Weights of a small GPT-style language model, trained from scratch on English Wikipedia: rotary positions, 6551 steps.
Each number is 128 + 32 x the weight over its row's rms, rounded and kept within 0 to 255. Layers, rows and columns count from 0. Numbers have three digits each. The size before them is the row's rms in percent of the matrix's.

# layer 3 attention output (transposed), 320x320, rms 0.081, rows 240-255, columns 160-319
090:101167162170170090055177131134150148131124153147148127141097159184152138137173081107216150093151145159070153199132102149121138073124119109181091132191058152164104155135096155133117116145140140167116145136095133113151124127057138168131169113133076153140102146080149106117093147107170104137094107133094167157152154084172078084158113098132066095067092108096141126133125085190111140110141131117150126133108149089152101106164193135103182058122176139114112157124103106177150176096151087
096:177123164126176083110146140119154112166134108149099144135153124033075099144090167131100172084102104148171138164079118130162172108131146125192138177147128098138148145078061106159075169158122120147095078144101158141130109154172133152117166133170135108136128087155097149106178149114171159165202114145083046128153133091179081164183193165146137128069140101143153086124145044124100159116151122133148136106134144194080094151117132103167115117152150136074161115131176132139163113142075075
092:172143078138185133138120160133146119096100075161087111122100123167187080201112108142058155142160186103119146142077076124118128144148120092130118117086142148127145172165159191114098127152146163145111075143133177067149164150118153127147131085099130095139112143164125104109068087172135171136120158113183109113086133124113137097106091150169134166126144151122135163164109104122115193117101199104118162082093111064137124109175179058107131169119112115119066157147175106122105109122162059
091:106077183146129175108139133111100098042194148128147099126168121067127123113116148154114106093130114119140132090129096076127133123123090115163134141177068125110084150075170162118130085144143201124186080147108151159063139124163125119150136180115158100114146148179189077155149150153165140115138153125146131118164146118112121167122142112123169151155128129158129133146174140124133119126153021128142133166127106137120096071133127180059162143154156100133074158162095122148123135164116156
092:124145151158149161147127136169166194161153102093118105141123097190133086140167193074148158102120145157108074093119084157158144132158127120094112180091120142205099147138128090127113144129134187142126148113136067119117175077151104107134118170178124141134082107114124135109098119169056088097126110099140066082101074176087132143170094110120167170175095129108080151132132150105164075157139154130128137110132155117132125107080115131098161125131120157147070120067116157141144130143143095
101:150108157104126096160168150144171043137083084181099061089085153163202125143136121097107115158173128148127103117117125117152082124207080115147152113129114171127167125146099104134132171123087087142135169134081136107055160129123102080122109158107162149047149160121128115149114115112135160129089146167074096136128151155146115118123154174158082206134158145103110113140187111128131169146128140109107186185122061155120113063169143137171125132150055053118166097160130187104132101120053196
099:113116152127173163120122110167167150153130116173170161115081161087089139117116085146138128162177116117105154064184213077130129121114187186116158116125148145238141106134137134041128141165138117145130126158148104121130096096114141062103159138098138138072199126130154097168084138077103143139205108118106096088149156127137124080174143140055118086122109088149105165166086057115122060103151127184158154166090052148085183117201095157120130087086138102144138159158163152223155108111154130
092:056165085163159054161130136139126119120108180156126140068104127088166103159128080094137164139094112059054149095109195117129152124122146155137144152144156142069209066170142137098124194094129129121140131136156119169092159166129122095095062096142050170217065055141105069152120134145101112106130134138174036063147129049118066121124106123150142155139124138097051126118130127132181116100126126158176132222152138136124141147153103113136078119153157164084151179105142098151139160182143134
095:141131100091170120090089172146106078081133174157123121073084124102144133149165179131154140143119100131120161091090114100124108159166117061115084130171096103137118101165063140108153110122138131132110097143167077154143145064117116130105073078074146118138125184140054173118147113080122103155163177136108155116119104125080061146133121109212078094127103142155110163138104166148177111155159105121105065151138195144178129104096095135136074090112166129059132079146150122118144123158105080
104:140143109091114083114200116134119144126191151151181138148099095073160152118172170071092118108095114141124139079084160140174145107137094097100100103140118138122095111144122161095213102139104132142144090120092083096086113111182135150120166141148079200062150083123103156161199116174132152147122144175097153183189098148099200119105139130161118175154145110171142121084123102091109143096108161099117096123133156105116149166075143137121158126129163067099136148042132142154096151150209165
096:114203129107140142145167111075170122094131127115104095108108150162090148100149089147111165135123079091127124146140146096103111125148136141103151094142162160153151154112100087096108097108139153124089125199176166130093100148124180145185156135123146120135167125120142126156177122116191105110130137176057096143108111073129131102121156062111071129130091138162133068099112120147117145130169119146185120133110139088097120100120137077220122119104166163146157124124160084070125156125128119
099:157101168165112158116148114108083148091107142095094138116118171158134168160150192087153131160141137141117111183140101154144151157161118159101048130092156138174101110161173093134137150147119122064142118106124140123170159112104120140085105107139118139164165148094140125120089109105126147130110133066074082136136142137120131167160149164118192181102118137168114160113158112135150094141150089181181078150133122126134133108144141112037089115122161104157104062110130109142159156145149100
100:141142117163181158109094114158131159092072091109167171140124131111162096106103103128073100150138136098056150172137127090151137136158085074146134105201118118154153128127133153157106139163082147127110130059065142172117147132177157120111148134146138144147110123069113104161063123141138088139132128147125148136097065089129115113147095132097092117126154175056106192094151114136094119066095105124124112148152132185180188112171054073182059192099119098099164156151114159118145174120160201
096:133093170100191122163131132105060098089183199126143102093134109149107095148103148060127106149098136113184117127123131114110133187173143133113111151129092128167143132089148153141124137070155137160118162116147112132217146177106149078111178127166122124164120114166123069068074078078117142179158086072117085120171106144188106152100128154119090152158138122104106117075134132136066091143126113107078128124158093172142160131190184177100138148109158191133125125083125124136093129091128129
101:180193163147156135133119078080132111143137134154153162152184149115249076135103131124129102095126137133124172095118124120083125103070123141089096190135115131084116155158086131115123162107125102124161107105131126121148147150127176109194053116102108159082151122106106143102130156137160100141123091122110093105121165123078112101169121076085140130137145203161154150158116107135159187120134155095135074076082107187140151193109117092134095114118176138138147229141155167112148194130108147
093:067088116142139146123087112159142125064094127154131133105125187074072115103173093124130125148108114154173159111088146115172122122153165117142126157102153114159171153148116082091128141126144077136165113157096092070149135154147139100119153096091118156118142126132095078064128165132118167126132220134160106199103123118118114136191150149128169144114158066130081122139114132157140110195206196134143100036154182132179144124144092109131135071181113091165099127116133097113090125142090101
# layer 3 attention value, 320x320, rms 0.0657, rows 241-255, columns 160-319
101:143144113136130134149124194087175061146136137082116112108109079128125065121081118086134119127063149108185104134132056104110093156159152147125174177095138129097184078178126115168120144194163079103133096160115180154138095145166126156144154146136156102087138103172101142111096159150109129203117138155110118134109142134140107092100157147091034140114115150110159054068165074143112151102084184211142131159080117187130106106109130167157093115130143174093125112095108113211123138125106085
091:220186102149224116141116119126124106125114163127137122107135173130175176128136119076109158092122163067131143096108099134163076145147139113084082144074168168180095149119070162106121161135204096114111096143135132103194172107134078159140093144165105139125150155106079085138096067149160116125126179135106150188121081118165180125089106116182162188102134109148116115101089123128172122156092140082101061071139160129102141150118106151097168120138107172073179077149124120126102141059143100
095:067065091133111137160116109118076153101172115105144063139128157089148167118139079082150132126119087093138123116083203111158087152178161174116121164209098090136089122064166118132059137148100113159162117167141128208098124179144079189148107130133112124155148159156162142147193176060094085188147183128149133086147114176160105172167140140169134202150105092140164141119171108144129134158125054124108155149088147083123139102135144168130103069120083104116087152161079171162125095130145126
101:061147109082101100095076136187107161139130135190103110091135100175178128149142147099094163087113106148165124104110115123130174100144111148141107163150148141111130115139120091162142168167143186106096155113153060109178137148130069140124109151101143131200099172125077115113123171161103137146130099140139143118138116136144188130103190104065192123181094133128093167149145126067096075180142159155139169118140157094184095131152151085133123112120134139165101142071080124089091090100097104
101:165146157087127126135060160134157093154118097212108132115097182089214103100161136127113075135135208106126104101167129131125108078135095215094132080116162136126119098112163107089116135192136153130136069134092098110101098162132123175132179145123157164120099123140099137154119080138117120159143128134175139163180112109121135110106174146099101136160127144150134149078183100121081103173100088092099116125138172157097133097147067109148201130150048071158110135135123181131155159097110150
100:076117122073142135096080150163158160174122075136136106113097107116054144093141089118116067123152076118098150070163136129076073131170193155153182151172152139157116048137121130087147132133075151129094092146115086098178128125121097094118152155121126130081144081175115137148105128074109178149173100155094081148139137180176095159072152140101126107098151110193127123167119149142159036105158111141122152140081105152175161170230117105113133111097140110138109193142144119175148118143164148
090:033198077147131134181154139166101125140093135130088139093142150172118155092129096105110139179100131123076126079144149147111155164108126154195137139142145118043175115196099104121097126170142138129126092189113110173101084127141123109118123114130136151142111109202164128126115167057047146097108135112112125123133129055121187079095113112145107126163127101115117127120069150069094154129140102154122095144106149094117159156132060109151125169138168104113176125120208100159171190162144148
098:125091184125107151139119156154132133090133138134112130156141126164133213159186151098122109140148118115165173124085098175157154127052149083151130136144160121148110113124136145131134125071098126092160081154085132094129201124106104192132128102094078093138122131106080221177110066140153102169194098156149182134128122102090112121176140123148078195152091116108101230165106095197159099110132166153098096171172151076146116084112099109136076121073146103064084150115151104153137111119098081
104:077163099140119076132154162091118149133159146102163200129170121152106114120086182110144070099151143180118150118064157131162109146169142077085151126080135114136112169115115181134168193139090141136174102078118126160090090130148114125157098124178090164099121118126159173140123124136171133119103150114101147216176110175125146098131217134180085129159082078136136094094074111069092153127089141128183117147136169141167120059132152162145116131108161077044145151106108126119111103108143117
101:136137127214107095131116119089124127136112080121196158142110165156119195123112143164095105120084109055187140112111137166078144104125152158096182139137173174162129139104164068131109167132146185100110123168103099163071102131130164127175108115083151150143120092151133120064171184202158134154168084139061176115137136073155098078125143132022131158088115133215107117082132128156130115108159114105154091143061127205133162105125124080151135147106136155097122132155189047156106184134113078
099:113131091138125142106131135092098136078112133055104121147149098080147096114122126133149108187135176103099097208100122147143090142144136124176094093151167142132063143153114112136184122072116140120155146111166157082183158107119135104148145142052188118160209109098131158081089121150129149148118094107014130079159131190164125103126143160100223139099104180150133165123143207160105120151166127153108140151116163107144112102124146118123106158087199106157099106145144125124106143116130170
102:078135128138133142135147121169117134135068073161157110062096095122157094111106176073102148128087138125173158125091159084178157164112086092156140086175100168132129103072157164136177115152072096124130203119121116179143149081125127196120159115123163146088183129085118120175107182157102131162142143159123105130161074105141095161168156079097064129139157103142102165064150162123158130130155159159138100150134119105094132105110108109112052137114079158122107184140126132149163141166163118
101:127097195146141083143112138126115158106220196097147092102098123122127068143164160131114130185082113125183085113126120143135134093149135140114096130155141103107200128133072119148114133070162165174098062132171153105122107178113128143046095139170145113118129150164135155127104099158112219147126090087156089107104120162100155121116090131099142152147164119124154176086113161090094192163180144140112116099107129124142103149120163155153178154152169159152136114048175146141112174100133103
104:096148124142110090160136103124109081158062151176172138092156160208193087146118147131144141113081155144172165147149072151122095132082162115053116082121135119156137116127134160104145089128098073144132117114134162124181142120152176091210127156121110192159109147130089109095119130125100101099153104044146064138128163057101151128118118104135168125122122124122111076095138139085132136146115129149113121089083073122118154155029128160133123094123199118110130135097122124147196156137131102
095:127131107169146126163124124135237167088143102102152170150134104142158134111137103137093180140081094165151156136107116108139165092139194112131140154070109140134128149102080086108118109161157160106091098132115136113158124131117114149176113153079126107174113169153091111147096131083136132128121106125167130173063109105116139133141118140140195116110124097170075122115106102109148114137146161112090096056163164200178137172126066104161128098160116093152104166133144146125092155152100109
# layer 3 attention query, 320x320, rms 0.0607, rows 256-284, columns 160-319
119:109125128087102187066112147139133111127153155108127139182098140086136129123172103125080157195114122154099088142121100168141102079072119105117090133104144205096083121123117105098108116135103158131089172113102144121161126161147088089139197071093104177181119107187049160086092093068140096159109136095132092210143126136126106185124136160054108151110151114107171092133146142149154075134096133156070142181122124106126146149164139098130172058149150161140123155092128169225142109135079105
129:106137132169098104205100126091118160099058085143091116113120127091180168125114182132142084127139135094153136091076089110065141136149089161104161086138155110111152095146130135213166193161114136165097082152121132158090135097112147128159146128120091101073069139115201118153139109166181101134107104154131154058108151142134149089136096110195122128172143144141108109175120137071120065118201152139197100126117149150114059110145137171102072095162140143148105109163154132113116146138164120
097:157146100097086185100152103119138120181085168112175115177133143097118096121142092102100136217100167126127122106111117160184085094078151080141085138126153114095076108096141129091147136130118167148124128130116084118164125145150145130131114096084108136136135109174109166144135123076141073139115112111084104190151128109119084136116119106044105170070096074139161108111126142175156111119058095118148124119151136128105146145155209077147187112100132161118125115105120146159113135138112073
088:090108147090186175102131109164138124093144134108118157146150154153100154113162116146132073162173128152086094113152041175067145114131121143111127090187113172130137138112145141145143156130104125163120175168162165188108083078122099133149174136095140163148139084165123120169083163111114152112125126082074171169092109103120179114134146138146114094127196124080113099172109051082072110133093123123159144142184124139186133128165121153121106070198159095188119092148106102143087159089103077
103:082128124162161168100113196143175128176158137102126088142142141164076151134089089127102120062096159127131130159140146160130152113089130065172118182140174081142122122131106126049126130112178118163158117116147110086191134163109161088121147118129114222109161098131154114091166073112108078078093149083164156115158138165162103160152146139121184130118099195109107122125125097093139210106166099132112144147122127080098197130131058076120138093068143148096123143131073124101157129139096076
123:081080148162131154153149164155114105185139162177149127123095194085111128105155019139207090136094101114046125175167127151188139113088140099194119139129118135114120194115095105122094072148160121103125136087160136130105103107194124135159248168147145189107125064168121114105122124178109105105106110070163163137143088079153099147122172121088091162113142225122164097132147112064164154131139126108148108137103120103147174105140108109088130141133162143157101166139066089132134115156056132
107:149145079140110189085146147136147155132133078098143116186164130112107169100155144107110088109176120157154122180112154105146077136125114156093088118140162127087178093102124191129151115119123200091141167140151157164141146154166126087127036088170124098138140164132103160157060059098114148151134186093055127123123138120180126182126111175125133148163172034098109106123120079115124162125109141149066112126153148149108130184121115184154120053181065135184080097097113116161143151087100126
108:146160096095124185148170152173099130153118076078171118201135126149106147127125073112118169055059155144155145166098157111123164118138105088154078122107171100203121102098132161111166101108109158089120075134106079106159156161161125096115108053160101141109111136149102137111148103116120113137152081108135135186134141098119114192130123091046166146067114100151157174123144086111146187157099159138118199119168137092102138123136137077147154158145150168095117140144126116051089093145134132
140:153126121111125168231134122168157077150148161136162110122124109141136133137102026112145143073079158175138134162159116192108165137112137123132107149134125148146116181119173104053167069117124064081159099093138095121124146139143115169150154135120167170180126125154157099118158137153139134107109136126155127123125151086112113146177202147161103104099117191130137126113120094083101177119153168101129196120139112098175156062113063066085125188105161100125131109088127101087081122147098164
093:117098162164140125095094142108073138099172126163165116133172119091132132165091127131162117107177118067108114100150075143108150126195126170096128111171130138104133085127093130164116087121135154145126155149093160107115145186137147162193146097093171089192185119088151122169108074146219168131103079099116159137158086131157158099103182119148100122130113133102116112166084093100081116102191139171066089079143087114159107095102119179062113087177104141101082101139103194049161132147101099
095:174105103100147125112137126124079115168174136163157114170108181186150144102122149140180152098175156058249122134099119106116128121121131098142150089093174161172136150160148079080129181164131094106168152091153131104093153105124184162093135145135114109143125088143164151104135136161134106127075113123120106113119117129083101076104148058191081190074102131155119091096166151078135142127142128178198149114098076128148087160104106054123145135061160077056154137135099163100152170104157121
107:147099137099114142162094176138114129150179117093120141091138082150179143150092133161145145087063143136178158129112142169110153125111114083137115118087179070171120152110128173098110174117143122154105075120058112123104122091122161138089152111116144090115116113177140049127123163187074126164172140138156106156130171128171143137176110121106110138087126111156128201177135134120173106154201152157137168121069098165123158088135088079142126176094147119056176126118130110099104086076115145
088:142127130108132112088118158105110158165182053128125140161136180062125144167066115137159151072143118068151169117104162108173118112206153058097132111147193137119098093161090156124048070124159167155117064109115148108131133177171140096144086105105113099137149087073097109122106134092154136102142150119120145095094128139189122172149142114118134124095136125110112179073140100168153134120101139185123147129099142067073164079141113185088153154094167158161128135145127164122137137111076086
114:163120150115108113184126072167112106140105136085134172094092105145133126152123045118145130086087105136097150093152159133159148109119137081134144119099149057128112168094133074098159124131142073119102094053155057103117144123150154159100180173097104134121066147161145121131145174126044119130109102070133139118178154122126129143179111053173151161122057152127109144138103146084145142174162089130176178169090167146083167083097082082110157177071143176104133117150147075111112164174180134
088:115092119105118150077162091102116136156119177111120096161190120098138113142139122093104167152149108128136141212134143168114205107126118097091126108171136105156136155157116083098096128107065122109107148128119175080167181173154107074109139077193102138111117069154090187155129155092144115131077140115114102153147109077129053159139105138032087086080151066122170119165218102124161127170113133127118155135112149108090140170130103118159085096163161140098122114094093135114148046093104101
094:075113149137175161152114134170171095124147139130102143123183148066120129107084054156163163124114140155059121124196076157139134134112109103179104160146056163163127106118085105113121105104108152091165133121169086163147092179148136126138199138167163135100149148171105054104143153155130133127138130132124103152122062103180114158113152163124105108064146181092150185113140100128079122134059068068157127143155087123174134133110093142140130151168126125142120148087091110046098152124019137
089:122171134116074166139180106158137135158158136089184140189100150102132051097144188085116131115146161141090160176178116179136164141133142106137129108128135144135140132064172146079127134122079148080123144120121167133137124124157123152124106128127154103109204182166083151132137083148136186159086142176120154144074075120113114148135093188057085052142113157135152127120108162137115187184158135116072127096152160144144094082159108156096189115152180099177123152180155122101120120164085118
093:094112199118146173163127085170128107181128104204135077123121114106125129106094083132153095101113162077084125104167131153126100124129126093151125131122106096164146109136195125106105121118139085138132179123142037177121144128150109106127106159094138173169150104095128130125121195116185147189136134155177130115081096123130096115140080161143182121155145147097102128175153118133142133134158112134111108174105101151163160127097182134104109117100113152126100175146039119145106144072157105
098:145148148100197114092163136150085126090130149142166187102140155136128142077139133129164128129177153122097103103207107134106149110114117200095150151080126136092091179152110130109112129093118139158123188142136117122151128149135103172105187142064119134183098105157115123106130177113085135122162119116141106130133101118070091116117123158174074166110139133126176123157095149086110111182081098090139090147120082078143150180132143080146205110122080113130072166081105121141093113142187088
097:098103125110143125135206104177157146130185168094104148156185054163163114075115126127124094138134120140143160150097167106157129098147102115114111109160114094118153151136089139096125140118150085048150136157129166114115150195160097136172150075191160124125140132101089113185122089153113111128094127134102131155143138156174126171226166184094136164174108122158139098122120136104199159171100139097095191196108131112115075136116144097119085171088163189110137119161133147108167075182094148
086:123103103113129033136080092084141124146143132090100078152127128142135176108151148118110127150143074118131124124107122125150047123121122149168155082134141159173170144087099140178083081104059134157193139096154187153159082085067115128170093137125190119134110093132114189089085200141131109153172123093169135080125110137151106150090095112134122111109134162124101090094189129184143106145106162168130106137150135126124140108115081128169085096102103139166096179149127133125137135120060117
091:130161126144132119021145167145140130141162138152104151130129168188146127117137080103154172126114050140118140084156080205156160128089115136134160111108101149091072198087146117139099141127191153133116129123143131134115147130148145194153144147133156168120123116155166151095115187155183130126179180089156154181175119135142105102144102199080159145181140144149137154133126141187076083069101133069106123154139057128105106155114084157156119125180124164083170130097141130116170125119110155
089:104134102122115141154144173130107109140137079114147082126131091106184161141087113112100125134164144141118073126147155195133158222145146151147087158051107119095103082105095170109146114083120124087161115181039124102155188123160135122131158069111119116113113131122156117185124123185141175132087154152131065147178161129135074093152139144120062089130146151158161132154096042115137132144177139104131170149138148138148095054104170114162133109180127147102128132169145090170093097094148114
096:103067195114130145058113110137108140126073145096131120137123146091150164183142133133119111104180133127130123097150089155156139128125098163156148140080170130139127162122088093106108173158217155097157111172170111144116158139100115125122113179086066152101124128079162058128115107095073113135069094095175150128190114151115156132114149087106144134091145149105136115104113117141148063096114095157156142101144141194134162137110127101156131051142090148083141108132120129123145131180153154
098:097125086054136120102172122111129128137102114128117133107114120137127127156071115139118175119089138154081099163177111121146121120136080101097141095156143108140119134176128129088135086141138156182062173135130051129113132108150124107104095196130060110179089102134125090132106170067139072135110137080129075151088106091175097173128089153127113071094119120135104122119155060093131144206161129108182094173110155093104153068097128119124131147125111105124164100148081136121192120126121121
089:141085069107155139187157105107097133168140125094117111116139062096069141061109109123161061141110163135110090110152157175118153129120101130114147143108104121114175139162056157145112191167100108098180131102161149110162119109150126107132112112142114083124155211137121159077156177148121115141175191171138117092097157185116182096168092104156155077113090110139142105204160117155091131157131106120072187097155115060133170158115117141084124154132098097184114152158127135170115150120161122
090:109123104099161125107090129147136084192179223090170109092166127120080136143121141104161134125124150123154147097069123112151167071111163140113108144160195118136138065164205083086092131094112144163105113074097111128171137113152081069120152169120097157156109107180074145125174170107180139203144135066171177109069174093171182132128170112120142108085126124179094169150101090167114124103138106192116121134153070118075126122158154137121172108130125119122123162123163095177117152160160144
093:085133112135122120121111095129091098156091096076119151124161134179143143172148101125103141133164171108123133078108179052159119101171139074128104153145057126126136150108158126104182123177114076144125089130141052166135106096147123175111144136105142126076088127172129132105176242184163097142157174165185089113045124108147098079137058141200121071087099126170047127115098124123106103134136097137158167138153196145100085144164143138183169127149143126083159132148150149076100121170128191
098:141205144172106134170159109113144197162182175074101086127173168073104090170131195136168129095182159122125147154150101125107129105157073142147166161117118103110142131126101165138181172114113157159186104153106137119130155139128073133146096082077121100124127129136155143127115081138110128156160150181135122121127143153121081184168165112089089139160157156150101159145105172059154177123168093138099146149138086162104067167178178143142105158130121111092093123126158085126139117131164094
# layer 3 attention key, 320x320, rms 0.0597, rows 256-283, columns 160-319
111:105173096150091182141133068128153074144129151117163150173130155179136118155181088094119114150089140119163179158158135170132155098135139072145128158142153168103145152120154126107105157112130174121168141148126113125114153181143172141088047142129142134101154125108131101078115140118146129166118107165107144169138150099111115119135137139046140168097144009099119136166130157155146129136091111129156196058155101125153167185169131080129167140130113115159145121140108156134144143126113105
083:095163173164113142118101078134132139172155130120138144063118171087199122136123133117148100122142091088152180131126136125104166152156106116135112069100165113115140179116124110149116138117076164146138165138115128122154117109072123075136142136139147126068123168150082133120086044088108098144129075166166162083134190162121184094133099119081116124121179083078172103198138162085173116124127130196100102115123083130138150135150130161125133039160184165150086136159052179130151105114128126
090:106152141124139102169127142062152086109125067119111145160128080205063178143117145153078125112085145118141166139103140134140139182152141115128160156090123210126176173151114126158111146107174189118096109122087169152166120118125123145083014175097141121142063115092134082087141064086171116154152147121113174130127181176138074143126079157071110123128111083178094116148147116132184148085181181162127176106144145117099152174120144112154166181116118119151188172131130156121124132063195131
109:073150123103087187105107052129137112135081140134134167160104132121142102169162083099117131205131149145128168117109152191148112085127184143077088143136181143122118133118168146151113141141146146165131145125129121147067150136126169137105113084099140121082143097162132132130112154104172140115140120150125164120161111145086175123139145152050146135097148043103128119105151142143071086158098143105134131078145122097160127154172136144096126141153117114160135110129135168139102124126147111
115:115139117090135124182162144161138119163091145118130169192076116134121151146164060116100122145031163109117146113196145181171146138113090113175148080142103185141164175086087115090144138102109157117196057110146156153116106135160156156139094154086114148153067112167210111090096107109186130095131151091157123127099131122096121083082143138094096071118101108134081121171149154139146131127133172086173239102155133133166166120129103116165111175095162160157187175100164131095084092110098155
108:082155152070177138148072166176140133179105144158147137098153104108119157124172089153157117140095106170108142122090090167140121141141151124097106131161079115138153163120110111113138126122162092148130133130123103095138161152124068151187209084117119181073041105116113100086133093083107102095120152094184167076145133199172169110162136142159125116150133161089085165196116094122118161173171169116083132116121148081093133059147066156130081088119153183162101096170121157113092093118188124
091:148132117074110140110084125162125098186167152092143121079132166168150118098110088098141097105166120210135123088149163131135143130154188145153170165133150082134140146132133139076151147094087073089140117142148075053066084180081124081094140123165157089148138198081124119132168188163082132141099137162175108099089126108110068081124153088114053117139152132103155117104080126186154154187133127126150147107169152121154168081152101138089183117110110148089125136150161150115092117136107168
112:141130074102101136073166147153142102070100093126105152187148142157123156172120130148132107165123128102152110162162125124178086128107136134116133138138121180085110087100205139092124129138210146136080089152144174172144127162094138135065002131102086098113163088135129137129165120109095106047092173148084135159127051126110108109155076144174150150140103053184107120102131145168122132083069172108112217147143171119127146122086112128150144154129137136128203113119196136148158137129133123
086:111066143108094139108121132153079111155108143077061126133165113065147107107116146123165143101117214062063083177135148113049145128105184102189076097145135115172136165104094179109111179139076134181125117154101124117213090105101176070111185142131116158133134131158138094174133129166155174126151085086128098112159112111083116098121165153113103113128153181080226153148103126121118127181128042093141120158130082178142103117164151111112117099158112121149112156107129147114122073123098124
114:175128154190140122093106114136147110136173111087172105057099128093156097094139112121171131159162065179152106089130211137091093133129067154118149131112159125106186107177103130157147165109038102097160165118135141077080165124157143135140176114189219106093089149064103126161119142174111154190098136158136102108117149100126164110118127127120098153114167130082136184085125108127135114181168117122176072123062111171139144149114082094127146052111132136093059125186105088152106091121120174
098:085113149162123101127196086115113138115114083170021137061141130145158124135141152136171079105094142103116156115170079099111116125094197130126135182164119115111123065109124118086124131133138113129170164059180115082150163143139119144185055133154128172108148179076129131149142075134091132132133190121173103097142143147167088165122116134145197185189121127142122135133156144143090101099159118146139108118176151134124122117114104154149124174140107156146123124114170130156143104116119084
104:153146149098158143121176074165111111167157137127156073096147161140157110111109135127162157202247137160175102089140155105061128074115102112104159074105146079099139143122148106099162158159091113104090188130109093121077172151095106141134145140133192138167109159055125164113175061093141123151107149135124084098087151140168123171088128087137098195119129126055130129114118100137177169182118142132167108146087105134057098125176064094123074065114095112082096121169092137152158161124147156
097:139094126098144110122158132133136144056064128143118123155100152187075141117134174077148106178058205095087127144132110167214072117030163153208098167155118207137105108148157157178115103123136110189121066074141099140132153149134142162117108145115096145117180102176113117093164087073138109094177139098128175176103108109111161093170132158055144124118052188157092152135155190108168156101190146131145176072164059113126095099095182110145076126129127091161086131116122089143119086100146157
112:109132157160151126130146120189155112123153115105164109049131107058134126086164080143184099116127095113094124084116119121082142082127164136110059128143144102147124130161091114102167101130114097188221167112169102115110094152091102111127255101167181135103104177140134116104128105090097142180107145127152115106176122109139147130100167110124106073112159167066198123175098126123105122115159167131144082115069076166146127108067085140134132057067109164098064064115095127127143085105090131
111:142088146085114113094130177184158156140170075097145115166085115073122116112136109133141155083093105188146026066126090137069104119153083138152120183116153120165118134098067122111147141151075113130121117137115119119109146113162127127158223143161185171170129213108114136129149120157088159152100119138118100122179140120123114117126147062167115093099144221082133138117098123122107103137129153155146076140089142195103120126186106137127130097083092118094081134094112107085140154128112143
107:115161128155127066108128131115125176139125134104123130136094147064067153107145071116118106188140093086153067100084105124075133129166091140128113106179167133160152131123133071169164091195108072182080134112151093099101154129111093168212174120118132182180130127142099213100081088160124108139154133108182151144145133129104128091103056059164152139132152179076103102164140143150126114114158147120101082153116138106138125077113148109128130098067073163134115145127161131138141057121173132
097:144089083112129079186093130131178125085087134097071130060137091159095179159081118144104116162122160185136132142127118143103124104093150146166139120141073124162181127152135103132155108089107098081207138162090131089119132130148092115189204154051131202107082098123164110171090083101119111135110112073118109137104134144137138135126217131113123126057152195075148106129155090104121186106175106143151118139098097115124166082200117075129127142110082134118178117129085077144095113075155101
095:131167104128147103114168171122111142107148126074102130127165209094138121177207124174160134157085136128113149156120162138156117112110108173133193175093148185131136124113081112132129155125095132121106121151113115134136105118108155112140111174132134125143107138187121123112108068122141120109103066126140123152089146138126109107118085120163128155068068145126097136162141206103127108108098125141124162033161176011154160078192131157151123107097134152097109153117163123151160052165100097
094:081100098130121172137088143097138179112134150151108118128108101165161146184107109114115177179116149127138089112118110142127117100120169121158113096144130170142151149083118122163160105135120184141094136129100155109107127108091142117171066100104096131083086152110097092183061095188137176093143102118122115146155093133133180176126123132105152058111139151106122108115170119164123099059148171176156092150101162153109141068076093124123077111182172117155154157105167173165141131136084120
089:120190097134141117068166157106171118098081208159132100155105173123100098178128162152125115112116140116100133122135140095100142155141139101063110178117146101159128140101174144099170092151169148116123094149115177122101103136119139116118136142130089141127064114136158161134156106037192113158088129117149155083102131111155121133066090112128136120165186104052089159102088137134132140123115077178131162078154153132065157087163121163108122152108129159107188151070132097144131137131177120
088:072150118149132113125166122134090143120117128117122162128108148184171064151121137107125073161129175115135132185127122150138074132154115110035164163159105085100045105134142148082143155135181144169111087114102101121081154184140095182120183103126080139075068113107118118170134117116139152065146106122152122162101162137119104128149181153130160160133086125199142155137155139105154134083160137064119126102169103137118084124075170180087141154147086095075104141135099151126104079086150137
097:163114094089122146125113138163127172140102092028131096189153135079114115091156167091129085144225160094077080108156146157079047097128151152115091172166154131109104066139094152124148100108148098109112127130161080157179105182087128122117127145174090103143154138113084187120123163102085147146106152088160168132133079129131161185095156127171126104121127143097148093131101145113141162127149172149122135109123177139131138119124174129117098058126082114125057100137209137138091084114146130
093:186193153111154110035031141162210123134143162128132125108191194110062119137168136116154082165141164195100128117125113124078065065089097099109169118141152127148115168087178125181117134127130099160093130096119107089126066139125150137095044146151152060154086093093144095124177124144137135136164116147140157155087101112158152156070127103105166159126120122198124102115195200152111106119134120121084050095133170140155194164122105145123090116151071085131152144133140167123183162093076152
088:141112130147145127150189160134173176094170124174111154107140119155133132055095140128153164072056177092157154124192104149117111155141165140076099138083149120175136133171155134142176111115117116127151156148117143085153168159113127125168089126208106090163136052141166137147133154157106157103162096123124153146114091094140121088099187095118164148154128134117176115080128174106130099173108134014160090122100161120114133118086043151162123179106130108160151132132120069127101164101192101
098:119132169125126095163087080135128139109107179170170119121135119190155092073100119132175135143155095094163147109100131090161177115130155168175132147124104084104091132114132129149036161088079087100074130109068178096095142133092130132127146119150190151121137138149144182136140062162086148140156105096161147095163147143103155136089198093144135139161144119157200116117136067207135153141158114110099192112139105119090114127153144105105101135130123128131139172128098107147130149188157189
095:142105128112110140093070168169157090083123172113163118068097193177153107184138118178106134075122158154120088142135061124117130097161119182119140133118168198135084131130180085088144152114136124152108126188172068105067131123120130127118194168096173166121124120105103104168202116084129144103127079110128130088124104114111082133117131154133092128144115130112153096116097080142103146185136167158200126089131181197137157091137135176101177145146135058091123152147144116153166142128119135
097:153136176109168147125113127139141176120084080114116131135104219051158148123134129128114128155113150119118081203112120148138162132138121216137124106140127157115131173111086140123132140151194156110104225126095074112088113083153195119087104093089139111081130177112137168141114147110087135147109126099084122120108083150128093089182081150136101149141152130061101092172153183154113166182129104118144103104105130079156146119095057131132084121132097183114107128117067120099132087071131116
098:149145096185104116252137095126195124143186189191104100115144114112148086142145128057140155133118058156120196141110135113102140171107121163134103143108175099155116092119153146129084150098152216110120137121093174143131146172095166099096159056128134090103200103110139169128112096118090158132121118117151146116181098116118097157122113146157184187140146167128155127126141113105135176109121100128099132125125070159147128163165114095084109085112094147122157172150109181174184145104153110